Weights of a small GPT-style language model, trained from scratch on English Wikipedia.
Size: 11 layers, 12 heads of 64 (3 for keys and values).
Architecture: RMSNorm after residual sums in early layers and before blocks in later ones, no biases in attention or MLP, untied embeddings, normalized queries and keys, some layers without positions, some layers without attention, local attention windows, value embeddings, a smear gate, capped logits.
Training: a variant of Adam for these matrices, 561M tokens, 4278 steps.
Each number is 500 + 40 x the weight over its row's rms, rounded and kept within 0 to 999. Layers, rows and columns count from 0. Numbers have three digits each. The size before them is the row's rms in percent of the matrix's.

# q: layer 4 attention query, 768x768, rms 0.0183, rows 21-41,85-105,149-169,213-233, columns 128-255
# k: layer 4 attention key, 192x768, rms 0.0179, rows 21-41, columns 128-255
q21 095:472436504529458512405466509496530524494465491486499490549556514501399537573446503474455424472479568547496522464519478436541489480536561556484470494522578517529462511565487517421505428466406487472563504535485483494515459443520510512559466482471484470413445500549520487512495520553481513489492498460437526444511409527496456422478492584522495450526505484470498497511482565518495551493495
q85 093:475554571539636514510540563516449488537403546507436566549532438534471605509478530512482504509508516506441530505500502502458546531509577466451449538535434465458504544435484424513525489610534509492557489510521490519480476466571466489512443506519455467458497485522515472447504598413548555506535461602494494505462451491559540524497517526513479532541518610462515496510519496459547500527531
q149 097:478517447547471505479491473506465481481416473545486496500539441510442492497507609563528510482419594480453534476521468447519594504434443538490452532470442536490510500446407563524468600476538539517577511489536426484431507511499470429489433489530485506499497523573430505540511525402483582513510456546577421452506375540485524519482536544551508533484521505520417519472474565467473525462474
q213 097:496435533475483546521502501466499440472458462464552452527541500506506527500538517479498460490509480555467513545471501490533487434506449480574470496505543422495558529525515524456539475462485497509491504525502542573508512570508551538469500491532535509519483495494489537499438591507527596514473508584518531493501497467432473537538440550494514460478525479510436464459538504494479600458541
k21 093:463519431544485431490509444565518479515475540529447574476534500511450431421526497515496438522495515453473499567453458573414505481495461479440534497462453529512517567489487561481566482405456522438425426518474513488524474477436520497481533496493440493508496501470562569492442549408456506473507475466510450401527498483373497502451405435539484488492456600496473521514501545480526493427489
q22 094:477480533539506496517480495628479559508495525535479475502465554548446465571498485536452531542490574510421431508482509460433476571510460499531510464501552555511484512474489460506476477512478587527518455485457518468433502431584501556545554502558425427567450481514507486438526484456484534503471552496472410509437496564460492502509482587451443487544517546539497463576480532596482504491468
q86 093:523508551503487447470518536523460557523488556424486614477508457505439526513434623499516494488500560493505520513507483574538534523532441487434522502495479474475503470500511531542477433497489556538479492502571531492414577507485526495524486481456498516493503467557513481458445536356535479582521492574446459465511497484528480445459540573441479539480546453518487473489420462454525477422471
q150 100:511508488525499456506534465455590499496518505433478464581459462548490493522594537482536468405507479478521604457464496464517508416465527560477514478474473507537480529433550547511469450496502451491512470540523502494472542513479499471520499535553569508485529588535454493476458519575441496570487479535475551451486477484470506576521519503581431530481523541442536441542428521468473521382528
q214 100:509500471508468519521518475473550495441477552455513486462486455520516539481490515434510462478506510489502553501450516538507517436493494488566498512481512426479535519509446525488555539499533433515446515521525546592535463496483540533536500505545501476504500560480525569477491514553475513460499493560441446520527533429433505515469434553539464491514442477470479492478536483483466555424534
k22 101:494527504448482488445418453465497443553509449579509514528510464529474509493517553535456593555449503573509479516502510523494533591454471512536520453510573503475530413513451454521541460499439528470529481510457521474487494544506466486564505448467515552480562529514497484480488514484450481454507554460542466506456523494509509547534391531470495511499553455466508592491543535513456442513476
q23 100:542455481466494520530487455482451511448534561484507509504526491513596508483426527473450474446475436503512469497459540494450471481478551497500544476493558511510487530516595509457507475502524436488451550538490519547513524476527476526513549523456423468506523551510471556536508518507496486442527542487475530535527516478472538500487528559505467509510443373559480432455497442491466481447520
q87 092:531506467502559509459519481478513489500498481532497487505502570501463495580403523470468511469598472479552490435590472486541502428508491523508533453557528498534532496505491511386495465509518443528554484541514489500554547479494550585458470580554509533493459480467492500536500511485526579493481470469513554477449459506549532486497494483522454501447467446478513459430521497483495463494525
q151 093:489463459526484534512508479439562512515526577495549519523465606516481467552490472445484394473570405492492454504525478499518398457512552553465579451546587420513557528526585540388480509519438502515525566523521462538590443473453567483438524496450549514468498490449511458483499509564500464515462505519452563431514539468506529488432505444484457442477512493482509424546493439498524519550458
q215 181:448496470535536487516500516404489486493563469463544444496514506521481499467528486458460459459545443513532516441482547489571435426576483547543432502491554504498426562505537538426502523495473449492483511510502479516632432523501527566489523469536458506471532601496538590523518481591532544509483498527501562546496531485458514456469522494502485462522470464553527404519544437505427519486546
k23 104:472488451493537541444512467428494511515585483459513453536499496558432450509531442513499500437508504570538533446521478463557424539514404564548452496469579470500511504557547517388495500477437533509507476557497566513549508538533546521544545518505498542497478579482549535516551471591520465477495512542456545464495533473476528476491466496529488467518480417535501423488564519547551532544505
q24 090:529451496502520447481513527514501465520508492502511502500478522482551503455532563464434475494507544542524450479507457514517484437529560515537524487526516457555587513553501531525593479495573481540471475505518539522481484507439487499463558516473526497532505506538513535546488525520489477516480524480515524512485534509374534506468572518569494558493482453590493495434500467520480501485492
q88 102:494485530461433501528456436508560489477575471515502470531449500504479492479527483459511484427529487524481481499522471466556503461479525545497523489517577489565475519479468522460526459461468458508496486541539517511573478539481551547532533541456502464482548576514449502503453465586475497495457530526478599500524507500510468490480474427482609475520482420504483435509467449483435468505485
q152 092:455453521495489511454458480487451506516552483528514505518503535512521466525512489517481437515523454547502557492439575548479566490531475489529435392529543505467537523500448530494483563489477499561433502483560519461539468582503512513478435470529542529467466516511461488437490461466527484535393527534489586443493481405501567554416552483438548451522515462492533566476509488422512517541503
q216 120:502431515519489534504512492442558495560544491472559482508532501524465504532464556510520433447519482541482610482503464492501443431551504529458504536466573466535489512542561557491469533504501472488505521627570489494528461534452551523556523447530506487457494556533436530485480494562536486518465555526489580447461441449504518439442586473531553499486511475509507461494558457492441504492524
k24 118:494531426505567500441471539468545497536565531511514493530487488547461439583508503561501474423516540562563510415526438467573428478550491554495517489483510508460460484534479553459592446515508435546581489563489552497508516481525487493515501465553520496545455595544562517606517489616561515435460521472524562458545527559465506573503492476495486480523444440521513424500544435484521529551472
q25 097:496516567505458507489520487566486524569538461504463446453463539544500481514444458518521551535537545432494470543475500466523536514455554508527542495479458483507507571567510481509485560494538522569527488471465541399443513540523470474544490525517475473474547448462593464592493558527519540515524529470528524443432531490572490553502463480515481528486506506542435540553524548504553496568548
q89 099:520561489530536509458481497559464557511490424468447477471483459490489489494491468545486440570485484486463546526444483472421569538543506456485477512425465509529494543485473492477520571550448557552522471464484479482491506519536486485433444536497473544578580431494552495542496526406490416486501524422482433480512529505477551467514517459530504589458569516451476514515531565483554535570511
q153 104:529549491512450511495475525558522538547464513497482542479511477483495508471476548537562549472443460506513461561511506552447535579488482523547522542472481534495436489474446482546455495447420516495513463437530533489488524547524459469498444539538378547519465486517479504415528512428438549562535479519545448479567562548449562496536512532430482531475495565458496549485512542449492502489501
q217 090:528435426434474520537477477561492493478517494452439539432466448544543580445472491521514498492564491520554496543495466548490525540551497535502549562480484544450390546480552410541409490513520538469537479540459536503461528525541486479508566557547477443516469505452548582479545494514421526539551486491537533503471504483556586521473529504482504556429531482482449527563486487470548483561520
k25 107:468516447489523493476564550590530447483455521462422504503480530512515456442506554543495435528464536404461532484579461530407577565486490447467530493482502479529526500519455462524557525492482561543509456502435595480498513501499487506487402514435499464498472445544532492490510512418501512451483587454487521501484517530495535535536466511505516546520493448511485549509442557484502501513488
q26 098:557508483459508489511493517472505490522457516474571460510534472528528495593435441493522505476553558533500524426462525512506535507475442485567464494495526527487460511436532486473530430531504503501472482571521471499516502449544499537555560511556500517423478495452463445509550514529480401540482549544560506502465472421502452448459507470478522464469505520550535504575541499510491471479506
q90 093:471436492498503547460408443534502545504495459526549543415430499503504437529497512549433532491438521505537524562600450480478511526467502516484477481504567544483474502492539520458554516544451495533513484547503509489515494507538453519487472431480452487520446478527475503444519523476566539495530469470458454455470533514521522482434516498529480515464541503482475465449470570450575495492502
q154 097:518468462531497554429504498457559546545615454503506493509475566501527525485515480512500495474479454498574493542526511526523424488532533574524507438574531498447513557608556561489443495499480426484502564484520500509568445484415608531496521490445563491448495518447465549513486455558545429510488502500475497523558555526480444489461547385485497485424478465494513483563573521566499531452474
q218 100:484466490527517438616503510458519512491542481451423493499568525536612523565537443493456552473537490500517420498459510455570427463511501499543502576507554518489469529468469505418509564486444467487444486485552544469558461494422510556501504519513508504492481524429549519555581495496491506498495540488500539491480482495461508452523478475510518517488440445500499479558516474502448497535530
k26 093:580539531460521510429538497488546553475583511515505564506506517525503440504469481527527509530553492598567538504488488512524486525499471511508531504512514485478554498528430541439485531464444544460586456578525438501542495521469500501546516425522543554505482526558487525493445515600449517498517431546482501457441529441481483518513487465527581501479542472476492448576565520531508489457474
q27 080:489461488543494541493502513544530555446526412454515479456476550524449532496449552490531558458483509533505464492504468445490530461529470529470466528512412513528483548464494478539418541546469519532571485550500505513492481478511503494542400504488425573485508438532513544499555536439468591492522465417481568520556531463529509484504469441492549519493524564517528537520466540414469566495487
q91 119:525501484494516470495511481524465460506458453511510531475501480486485516463510517525585518521478561480481491542459511501424570537470512464494507459455404570448526486486481395585452519536487538505462459422443495473428526477553445426453480531493433512554486410495547442442538536376462470452531502457503403471501506565540460486599485493464449614499538543470509597481506548460552458550430
q155 125:536545526499456532468470509547450554515489477556495514472497489520487467481475468529562572548492517504503457585471511486433542544483494480514528478506425507454518460457459424548465477487487574496510504473491486469437539510542446490516468528473447526547515408483513446470538498401524488548590507445490461497547566510548539518531481515436513564499514535494498525492475516520540447494482
q219 122:464529496436490474503484527563486461518452456546465520453515517474477486431468480583531529521433502472481483544529443478476540586504470523451548505475433545444513473501473452549481504539501587516546481430472512456458541477524505435454450531496517498499470406487504451511509526414456519510538478439499439485480512534518492466546503489475522536505547487540518574521476550454561468502483
k27 114:535507516464499476536497563618456514505447514472496484480548503411468559448525551447529503584494518461496488590458481526451547487527528475458502482499427518521501498504491475523431570513548542528427520461491472506481519429476483535484513502472499491554524422495507556487508440416541481477514435448510465475455466505523523442499451500486485536487554504508519558449443540467498500466463
q28 094:447523484478500511470477451485553467532524497482527542476463485475532496469512549532556529467531459457526523555473476458503461489435504572559529476487479511599548525504521536573528505497565508474494511492475571448520511438466515415563477490433470459390549598479482513499485450536570560512508573471463533482509462453502539415424488485456516489450456500482491473483524433449452500442530
q92 091:524474524464459527449480491550528516513505474531476554520405504517506468486478499518538473472467585537432508525474518499514573595382485550478493437454475516507511474468425432494417433479466517515556452482517415495542557501403543494494527525477513523515525474477465405472551516501429489505451519503517503463497493478441490485515527522483531516486493486538525586513513527469486518496443
q156 091:511445476516487476430440495577532510525480539572515545460496514495467402471518506532562496556473457538550513502490475464481522554518526516550520444533465467500504486503517519530421501512510533486516515503463483461469526481520508472463449522435487479537458486547531457482540561419504517448511550475482518506519487531521522483452579456452575552433518487403490570509484569461514510523414
q220 089:490504468477455412473462503525506464648521492488493460479475490458523528521508499552533480469596475532489464463451524515491533492529540523508558538412538477452513555554499488483488571514438540491517503575543458496478420436484522504567486490529510461421443496515480569497533500454495545493481506454513508579461440441494512485457539513564447526468493525473478488498477429563496502512544
k28 095:498518356497511530490500492472547487498569449471492447586459523617442495533508486531509490436439476514544526449459457492496511493532442594447452525530508498466471480547536479481518552459479526484625493447521563450522534436500535516539483481553488457505476534506581472515524548540514489444425515484522530470520541519456492485511489524516559538576437520488502395542538432475485502453472
q29 103:534537488498509528515576573560474530557455458522466487451488472508404537571469503502548475492469567470411459475529469502502610530476493435474455502494472552440470547465500453510460557546462578457559420487489518437536525483475488434491501479517509468490526466530518457477548561414473539512487479440486502505539486548534433534460513478514494467493527606485476585560441533453536519491517
q93 092:486523475546491439525522537459519506508530513444414528427480489491526509475497512483499538558494486453493475569435507499540494495568465492506475495437459503492500455523474510500463536467469441460492438411526470457526455492501457466455482495503469532580498469485493479477473429479467465472534518460513498544530537549462514568462502484523486512527499491583515459514455539520498483479569
q157 104:534533527482468507506545550582487493558502442530455529474512456541489471434497457557565551567493513453493511506509467444463528539532523455462538551492382516453529554456513525568478509492515548502498467443513413512455465428563475477444486525511445508546480474483528509497523529442466484570516460475479465478535505511549508512498494503506460510471506484516478531506439515471545501534501
q221 125:521521493473481482510525507539461563528470492520454517501498530474487521492402492543542533545482506462478491532475438491435553546480527470437572511509464561475531501413480448589520480527461514504497479518572498450445535430516457470514441507506552519466457414520482507481558488456485463523481461421509486473482462508538514472507542431525506500495498482464490591507486604476502508485427
k29 143:483511523459440471509484533581512439464448534511461542430496513475507547493528487531545562591480530499520477540445480503391523553535544438486514470495394535490478465451462489517411506539518560530469517446562481491441522467503463481448437511489427498595499419484521489492488509418489495534533430477547435489524437487584509549514544489491482521473515519547545563513484563458518509470449
q30 115:394521550524529447482524437495483477554553500519463405579536562474542479476503502462519497464490428483485499454553542516510443453529551527477500550422490501557455520550510493505505545507587506514517487534539512537555511576389511491472498534481537471442470537534477538532534371469493443526450536521570557454487568435496440448550505460467592470486433519455498440518550434533462524472519
q94 107:503464535486505453510509419459506481481475546463494529575444520484460564529561463491431470474549500505493453463516457502479579468439541463544501490451479478504568477493551437562478402500468438506489544495417461516470504501481510529469436526578555596534511459474398523440481529576471508501524510516558494469465500455551484455493435601508470470524527527512460502548498531490590497510508
q158 096:458465474507461463468524528526513425441521450513559506458460424495506573556466494506454455513454499524505506434502510487541580531444511462412557465435551477584513448571468548469545428530478490568505520490459535538422509473519500538491563454496505473534506527473496532442531535533522483493556506424441481580435481484434476494511440480535417556447484502506443487477461502504475489412508
q222 099:481561471489478556456550505477526454475490535492455571446521486458539444499544523487492438454443539488455537488471502549506493437476429513549452525462520522462557562471517537513513538531517498496478469540436531469449557509521467459486550433496476507571549503454451470508486470528474545508520533472484477466518484443428495483530559509417409529509553441528516454494451507491505537521576
k30 094:473471548588503567613511465436516517424553481470505466516571497515504467546482399471454485531461503475408491491547548494530509476517451464471562474529629466410564425520525422491487535538456444439478555496460503465510468548483506469479498508478592502437506479463499442539560503519520450505474471567544503551481508490436481415461465508479499450521454482532458536479546511455478508454512
q31 086:546437513527427430527431503497489506523524511548517543437494494485441538457554531510484525511524465403574467522447478469534501523490504425477500485465536490506487547532548481474564487426549470498553496433509514487469476479406515443491585566476512464522480495501486489503442530508543466446559424555542495518576540532566524513401606467534512532518510548452497502484583571498480576429417
q95 097:550478458451491513439494473495496473516490511492507547487495469476525521476451588508501452518543501513526521473496477476502485558558522467518508503475527483540593569474488548498509492499485511476462532572566557513464490507454549495526465524512483431616486542486470481495503508489590601520486514544486541467525531520487496572479422549495519520466525501440491499412508422522538530525528
q159 101:552517480470519516476446423467522530464476582492541510577495530514498540536462461493517492518522419506520562529463543511429478449539566519550495479527502481447457540484443455489571556482519571482480538508535562556491461529491499467502413466476529478464508513500495482440469495519531504479495557545425493498491539495469495493477498519549490499479519517423578514485473448462517538506458
q223 108:491471536495479522446486435469541533519482528540530476542502543509502546522484491460369446513507458548474493507471532464457488472488488429477497447499552433452491514552447490452506515521482508527473501545571517535556436527451529463540468467519516471490512529484478485460441542576540467493548543575459509465522611445414506451475467553480540446490496535454450526486506422499483488496508
k31 104:438454441529483542431444538491562461487536476583473454524481485537492467580447589517533424505500524555499522428489458486544600475476460501490523455471580548531468475511496577427466471512546494512552508509453504485552557471456590484460561464496472512561461552502486471516468542519571539450472536502516609512508506511482517499483452521465465525497446565497503522481597536480529485524495
q32 094:505485489510485547415550503527483481505527496502516542471520470570503582448455489559495532507484491487494484513487522556505509554506475539552529508528496517498519483489581442496468510595543474563474531469506453466507548440585486459457466515512471562526499507478520532509494451456505478602578447483406466566458531461503537559595476527509531556518508486481489568425429512478530544547448
q96 096:541519418572505593551583473462500534561553457455524492427613444523462480485501426483488469462545486502494517492453449418519508461418513466523465624487503472553462564414524538482544519540492448459506482503497474484538412503495521481514473496531396508531567539458575547582512505558446505547453499459458486545501495497511470497500463433497498539477445525479489459521509489558489533491524
q160 098:545537471476427470460546462471489470430483511527524535424572574513445435491510492524524433540461476527476479526556513465599480552476528461543484524478527460429513466527414485453463555472488505494508584456492490545571441506472481521401488495478523470507521476510590472434499436480520532534430418477525483475563533487506496473507486460527501485444462489503497497532545520499533458469485
q224 112:573502455500532504460490532556514451467516438566496609455513485543442513491461507492491555540502501532497466478504491470454410568451532540522521524464507538522540475543491505599476435548483551485575466466469437482453543490506522417452442544539474537548485451505476456485545477495477564500517498528539497447530515539530531530493462487546557536535492463506489508590480503489544480513426
k32 093:566502535510482526578524533502554441497465468489466489432480517444576538504492492510572561559514450436473508536475515487510437442471592496512521558527488602432530452543540492442505564527540522471434523499476541490511480498568457469480460497485466551512481402476465530467522497478454481523577465395474451509489532480458459508549529517511475512500453482487455519470497558513495540529491
q33 108:425538434500521561455511420464521498437535527526472491505492491570467464533471505474475442504528495511423560474554503478514475422489509543501508484469544523528528504443507541485475409497509467498586491529439495491499515501502600520555548475514561555448451521476547473541522495571492471532465544547527527492454513452507395440438422512496556466523475476487522454527488462541429492525513
q97 102:499505542569505546504466549467481560546464440491477493474467439449505493420558543482517536497417496445483547537459469516451509496454472523468476497406505528516382475437522520550459502548423518503490454473518541494453614489457486579468447514559449561474482497481527578569458467515527497473507475491557419539520455473483545474462526456503438560521485561507480456502532500471527524525530
q161 102:489511494504492489475474529505512520534465520560487510476506526457472484486491415536522517565551569458509477468468436516502510597527475497477564543537438450532493502527504508507481490569545518509520567490492450455481540490545475454519475509534404483505433478552498424571519542377463521516589525519519494448508428500509493489475491480501531514488500526453466465491472524487528549526442
q225 088:451517454556536433517573494491536533458505481498520497496487576520533454471557554546470521516603491555508545464488485473500490546418537550615506480500517522530500501521497481505488515448500518531514471536451541484491532481467542541567475517510500505567482534483475477467442503452492582526503464517512511501467513437523458568538507459532534568559504535503539480559517476527476505524522
k33 103:483592391561504489514488488509467508486505487434466539488511519499497528523561456548540391518492510524511515473445491502510551514487419503526479523508549495480439534497510508500549508472469524481519470495460579467542495486412443549536549540496526577566491504448521549446501532493475500474554427510475429454525433486423448531523430492509472546478504494480489455578508494484514539481521
q34 095:468507496467483563499533461484487488482578499468487460548537566462472586469488480516460466540439465507473504532499534468544470467534532518559519444601521431571477510497509436519461540539525498480506459472515482538500482494422469486491501436464436465426550486450497479423468544478495507522460533483445547474560519445501500514506529549472472502546467479487510494467482489451448508442506
q98 104:476546513516466430457503475507523501536491500521481491513498540500528485490556513492476512571505416485530484534457479528475485413489507453569497522532557545501532563572493508498564497482551455504435409521513530528567409517467487471454485488513518483527483463506522543385482557514540543417515555417476516531478496498449508485543499536470551446468438510461472522471438522492551524470468
q162 107:479525468533507503539510528535535500504439516491487453497446525513494552464548511501469466520456429491577536541500539485465459455490500511482553559512478502520536567474590491580511514525519526463480474500527540560517470517457443469470484528481435491499518469554498597508467528517576517469477510468365490530507518514438560494535463531488488568448458503505509536426468518459529470493494
q226 095:453522521522568482521545500491560480473510505525453548416524481517450557458535510486487520504463513459465502553457569449513490459537449572557470522469473542454449467513503508480499506503457525496491515483490459527553506536544528429539506479500487462509513520469484504440513493491485460515565479515478402490503572529494508458544386550491458460485496571464491485495507512496463441484534
k34 103:412471540519441473521503484509548469420519544482525465499500552478540485423466447458510538504425566458551460540473470450546527492497549543508433512449385517551477519407489524484515492521491558506501486476482488541543486460488510576506520456479471457462476519589524548503434519432478534491502505465517518504496523488488532521446617500527521500543475462498495483462471514419500466466459
q35 110:505471542517518510478497504442531502555490479528449498500474451477468569486498506482471453562529535520458473535506522478465582587484489395483496462492478528491505461483520449480475520492527540536438530444525513481406526456569472415457517491472410519548531464539463452437502539418517541545564516457502437438559475548482612456485489590497441523487465525477494516447526505529509458490434
q99 107:518402479492464484504527490495411592502506439434515501497470426460456464572436533485451523477543580512466519487430502479483570541587474540489479429423553557496460459512482448462440569468496509517551469478554469484482480482620466478575461526553505533481486516553469514552562485441496509492430452492520431478452551462532501525409530606527533488492522542475535504471507541485545449498464
q163 106:482524526564514519514486465565504499453440542527491508476524397525532466527387494549519495496504576515507533462426556516532546479477552473455544482546449510520557542507438489458489484572503496496524490533481528485478514494486558494477476453508476470509481481482455466445450547508478551500542516469514536470443543517563442526523548441518513605446507558447499546490490549556466528459451
q227 098:468534544493484491479519498471498547547456518503549425550492484510521498536439510513516538485490497495503543470481465472500598489474506465480569488529513540608541493495525514542441465529498461524476540537536514471518514485487562516560482530485557469460382520543502535505536488495497545540474453518460496505470505446556419425438541504506470486479445528452463481482438539491464474473504
k35 107:454496452503480501482444473487578478608508470468509578469462448512459511488472572558470603490417449523531527505432491463473572472513462485541540511439519507441527498558444445520500497546571490528536478502560521521486455468484518441478403452478420583493479506490448509436502473472461494542531520433426454532470519494589498528460376541534543554484515511506541518491501496506557523395437
q36 098:491482500527556518465526512529432481530589517551517507526546515448500421464561453479515461505511427422590517460529433542557476487477564477460477515386486513476500530517510511516617494445551492472552553594512496527548474529544500575444484495532468497545442566519487565516494429466578493471495474485475512455558470465469504461499580457523448481480443472460565465478560435496473497510461
q100 102:472431461474490452505489501507583507409579559472522494509543465531533524515509505480486484519513460545461550442512491486540484457468471532555483480465600530494560493497528539446548518533573450443498513568510529554466427449444566522509511509505568526537494538564433568436502481566515504529461502492433552495495474482479477534500491597460507457470503504559507551502526514510473542464498
q164 106:529495540508540523452583505461501521433513487451507443489494478515465534503547467420466528476519490476531564440497508530481419483500550491516488501526491552546551551547518572505564443510532447523500466547544461486564421513493472554556554472542518556503445559496476525592468458572545451373480466543500489497461502524521514556499466469552456436518506508501536534477437467451447503515524
q228 100:462513474532560535462491428483498550420537503438495524580472496477409487519466489477472518470460539477515519508513517473505375448505469534480530554518547509478453512510535498478581543518470473406504513539442445503565439552579497566501494510459454531429546487481466507483445495519579428468462514494532540454518559524507572451479445475510423442522558466414472503541508484514460498429476
k36 118:492476547493516547485500492458570522512625486440494505526522521534527520553500471461464485436528399528555437482494506473668442480526522546530531509480564449497479469529547489452519512486506490449526563500493510572490490582474561495514556474534469472455458536534483499523557559589517482512482509540456506554506497485531496510454571522519461470535509464518507426530533469497497516519547
q37 089:486499494516541498448495504458424477493523525515602539461414505457511403488517510511486460482480416431555434535536500540508475516496518480478456516516515407468504505518469507443560446508497523474503522538513517484520433486465510446535537463520560451553530529545511506589481501509521477474452493474518539525461493534463475497456560517539477555480473468515446527495530487486533525576483
q101 121:492458441581495533514447460443513507536561447444457517507525543475539402491502482511499530413494484489507539477479501441563476451489504529477516449481612461544420466481491560438509537455474541483542499536522542474534499429466510471554511513501499530473573591488495497563504499554516474513432514538520497495537539525485505501483526516507564540526495472552497486509489473518460506484539
q165 128:488487486508490507462420447451483515505529503536519463533536499560459406540499525547527488473544504465504538528456496482524431432506474505525479491492523513500417541519575555440560540512556489476549510553518545471549489539465497494522516466566528519363474588529485481581511495536499485455443466471519556487512500456530540450466620474545522449506469460462496434551522481455420523544505
q229 109:474465481541503473519525538513478501481569559460487499519477449508537585459536459457489518462551426540592493535497534479534391501610548539484467507511529466509449553534561533488505493466577445505472478518531510472505517526439512535471437512454472441518498580437524547527508458545511438495489454527539525507476438491514531479438535446527564456487511440569489485502462408527532493515525
k37 090:522533474496572505425532510425490513544517376431463524517469578616456452512538552553445529429515510520562469460500499482484486468520461580484507505570546465551464464541515494519553499447507505523568431489516493494479564471544455505570465437526527556527502448559458475532513508514456474469502519534529497458448535501559523505507501483554405551458463428486457457494542434488514523562512
q38 110:534474497505536479465434517528532511524550512542538522462467509562473467571488471521587588476527516424499534487506431491490524518473457477472501454476525556489445558575498484481561506433399521489548470493474516457523478482535482448571512476525457484492453513524498520545518459463513495569430485522470504509512495522560486554482525505533489479445514537580485576521470530466520526524463
q102 097:465505520560496567386472457508504531534489450460551555447527505489463522499467482482475530563488480557529460542554456482511482561508498576491515430569493447417478449484522553511484414526466576487581513509489480506481500528509492463498502474461542536460415478426468499469529523416492428467525537570417528511535511526499552453533517505408472512458462489518524530501520541524519461480497
q166 099:491459514458525471506464536473459527516548512505501478547642570560489463518574530600484468533494480455463462524428438569562483468474561529462501500529512560499480486509502505519481521477499489434572504506509523470447472527553528447525482499507467477476474585566545545568491492541476528512473432520520479516603571519550493457473592497585510474453485507558501527445452485490448491511492
q230 094:492516473482494521490504513476499522512489579447557515501515503551578502499493539574497630527508498579590468511527524581482520522507496510485564456492480462515549511468505431474542564551479514527563546455581503563415502457523390534408448504400469505514524497555568539543542551472519468488501449556475483461507511464520501532525451535463497548457455484528483503482514528441518466530470
k38 110:506477524484534504453521497532415538484416487606448509506489461552485508435475484526550535537529529429493468513485450504441595576468567525492513460507402537478508506440499472521497517511464534553515450391456456482469504479544428521482443499518474512484498374501463448498509493468464525583536511482445462484446514463512506455556474543474496436490527546451527529460538545442524473503495
q39 089:510474474494468524546509526513483497506505483416424465421537483557408513531479539524497490535464516546484405554515520559500538481501509488465443535508527515490567454518522478491515498516515488454532516495475525537475523537429440524508522502523474558565476482531499525487521529492511495431502449443520482522581458530525550526477574496540529500498467601460464444519524528519481487506428
q103 102:555513513480498507549562480482507462467516468518452477547574522485491539516511437437498457562443411485533473540517462494530446490494466510487470570537483555488534568421534464482560550485566490491477579405436461502447447446495515461489537522540505430534567468428537505483458404521488519490529451362428521506527573546518449479494453507514449451549491466463489474539496499488517542546561
q167 104:423543496471482453562539504519381518417481412448477504442569483492463544482506502506494482540492506501459469514533538489465474513563516486497491521500443555497464486443509539517542492487449541457513540433517458500515480506523468482512529562492442517524536432481593485498528410497565509467506415442485447499475539516462538449470453552481442356534484470553531466526523551542590464530588
q231 106:489519488534518463497441489521425517527462479496512531462563538460460519502494499496522452541441545440494453570583507508458514545509518526448464549497513503487531570505509495487527493497498542513548462431423414448514434498544504471417498444485468540536484413446555533527520483450495500417534517431574439482507490569477563496536428470455430481515518528534469515513556543507547555520485
k39 111:563437517474489486607532552476462498453476515503499468530485534450519513511486460441520503480548416464504484517496521516567457444565560470485480523451504523560485500498585504480494566472514483487375569486550481448508499480514492525450563530526449418521507538497503571570474452521531483518533521433539551498507483453452519466512588511510443538495481476512517464484507433457488519549553
q40 094:470413471495476563452466565455468484556497497512538518545473531447533488471561534503489425528558495490585486473458517478522519424544528519519500538540501476513553481497498455492446428494569532511472579529509532497579419465580549406507445482427507564500473466508470512477430532468521540553527529511529514489503493441523514508445555512476471535463464505461451515500483502592448525475468
q104 101:445485531497441490531503481527551470471479520492577498437435488403422529528556467459568490538494555474522490479505511530499449497482524532517478444363496522578525539482451566507439455472522484454517520507500499476509447477442487535535471490482529517600537510590525537531497501454489492473522490424469513517526570506411515537526462535488454522467489549507446559399519543581517444470425
q168 095:544472542536508526468553447531470482522547426559537455449535460540427405472558502479497489442501488488512494512498516539474518539542515567515478511508531519510448522490507516556446501487429520488476501484493455453435444516496404610493498497492431492465496532486510495571485500526478555415479541517532547475458444507501460476531567476578515521485454567536516529456537440567490511549566
q232 097:527545493471478487419461504550498499539441429540457556485534494470444514508536573466462494551437476498484522479528420402425500505521504480509513475484510551510538504460520521511501507563534483486490517529509459466490489479549504469479443524493544533472459467492474451433515511504518490523562581458506483499560461510564464487564511508491381487478527514552461561536474552493534494518484
k40 099:520468496571545509551554536528520523470517508474468412542472477477446557476507509402475448438457445506460395507533538506632384467482502552517476550474508466517542572510514466457575486565475450500456529487549527526525449437449560471538450478519537473551587549529535554447484459525519517518486458516483535528512507513421509486486464558477466531499491506490525438464520435477521510522490
q41 094:487478466515530521517516454496443512536479478486493450537520447470542541504514489487502473468480381517544447511477591488474471596524549573510535485515611439588472503518524510472482569502509479507431491484523528491470498532534519475441487465452500510482524531500485526442517545464493489436550466547440494562558486486487503524472542504478492447483503545564414497463576523466516482493478
q105 100:517560502491546528568501439490483506527484446552475504520526493483524447491448483421453458425563472524470508516455518475544507557511502497529460519522481475567528561512432468523478534477569492514445458457528535478584442531506543468518461500567431481509412523506470454516530475530465526523534506496525540570531511499523438625459503408564537452522480460477518512435465503460479515486492
q169 095:473502546514573495490533449493529487391486519503442564570471543532532429420456472432528395498534497471510551483438515471540489508494423524529474457497520433481464550537480458497468528447443472462440478513488494478471463525504529503542498466500548461502541487525461426433525499541429518435507593586477506523497468506474511558511521473527483473495536526446490517497457456475480469580453
q233 095:531473465499476525469516432511597526477472542477565503519472545511525567569484569466495496495473474570418535451458544501519496463499506459512497448523508440447542440550503473515418490475479460477531578541531500568545469519520554447484496504516518479423461549486499573496491521555509496529453551563450537478465452495443499511467532560520488493448525487475437478449543478517479522510465
k41 096:513526442547543512528457449484497419506490498494544465552499523519482469517490603510486456420466480544557518400545483521480463515504511523432518540496508486458471548562464560482494509553501453471520446548519582518531545575496557435517519525478477497470443571429522519420482484526487546425488506503466539522589472557550487602494472488513556532540483446511487500491489502500509511488518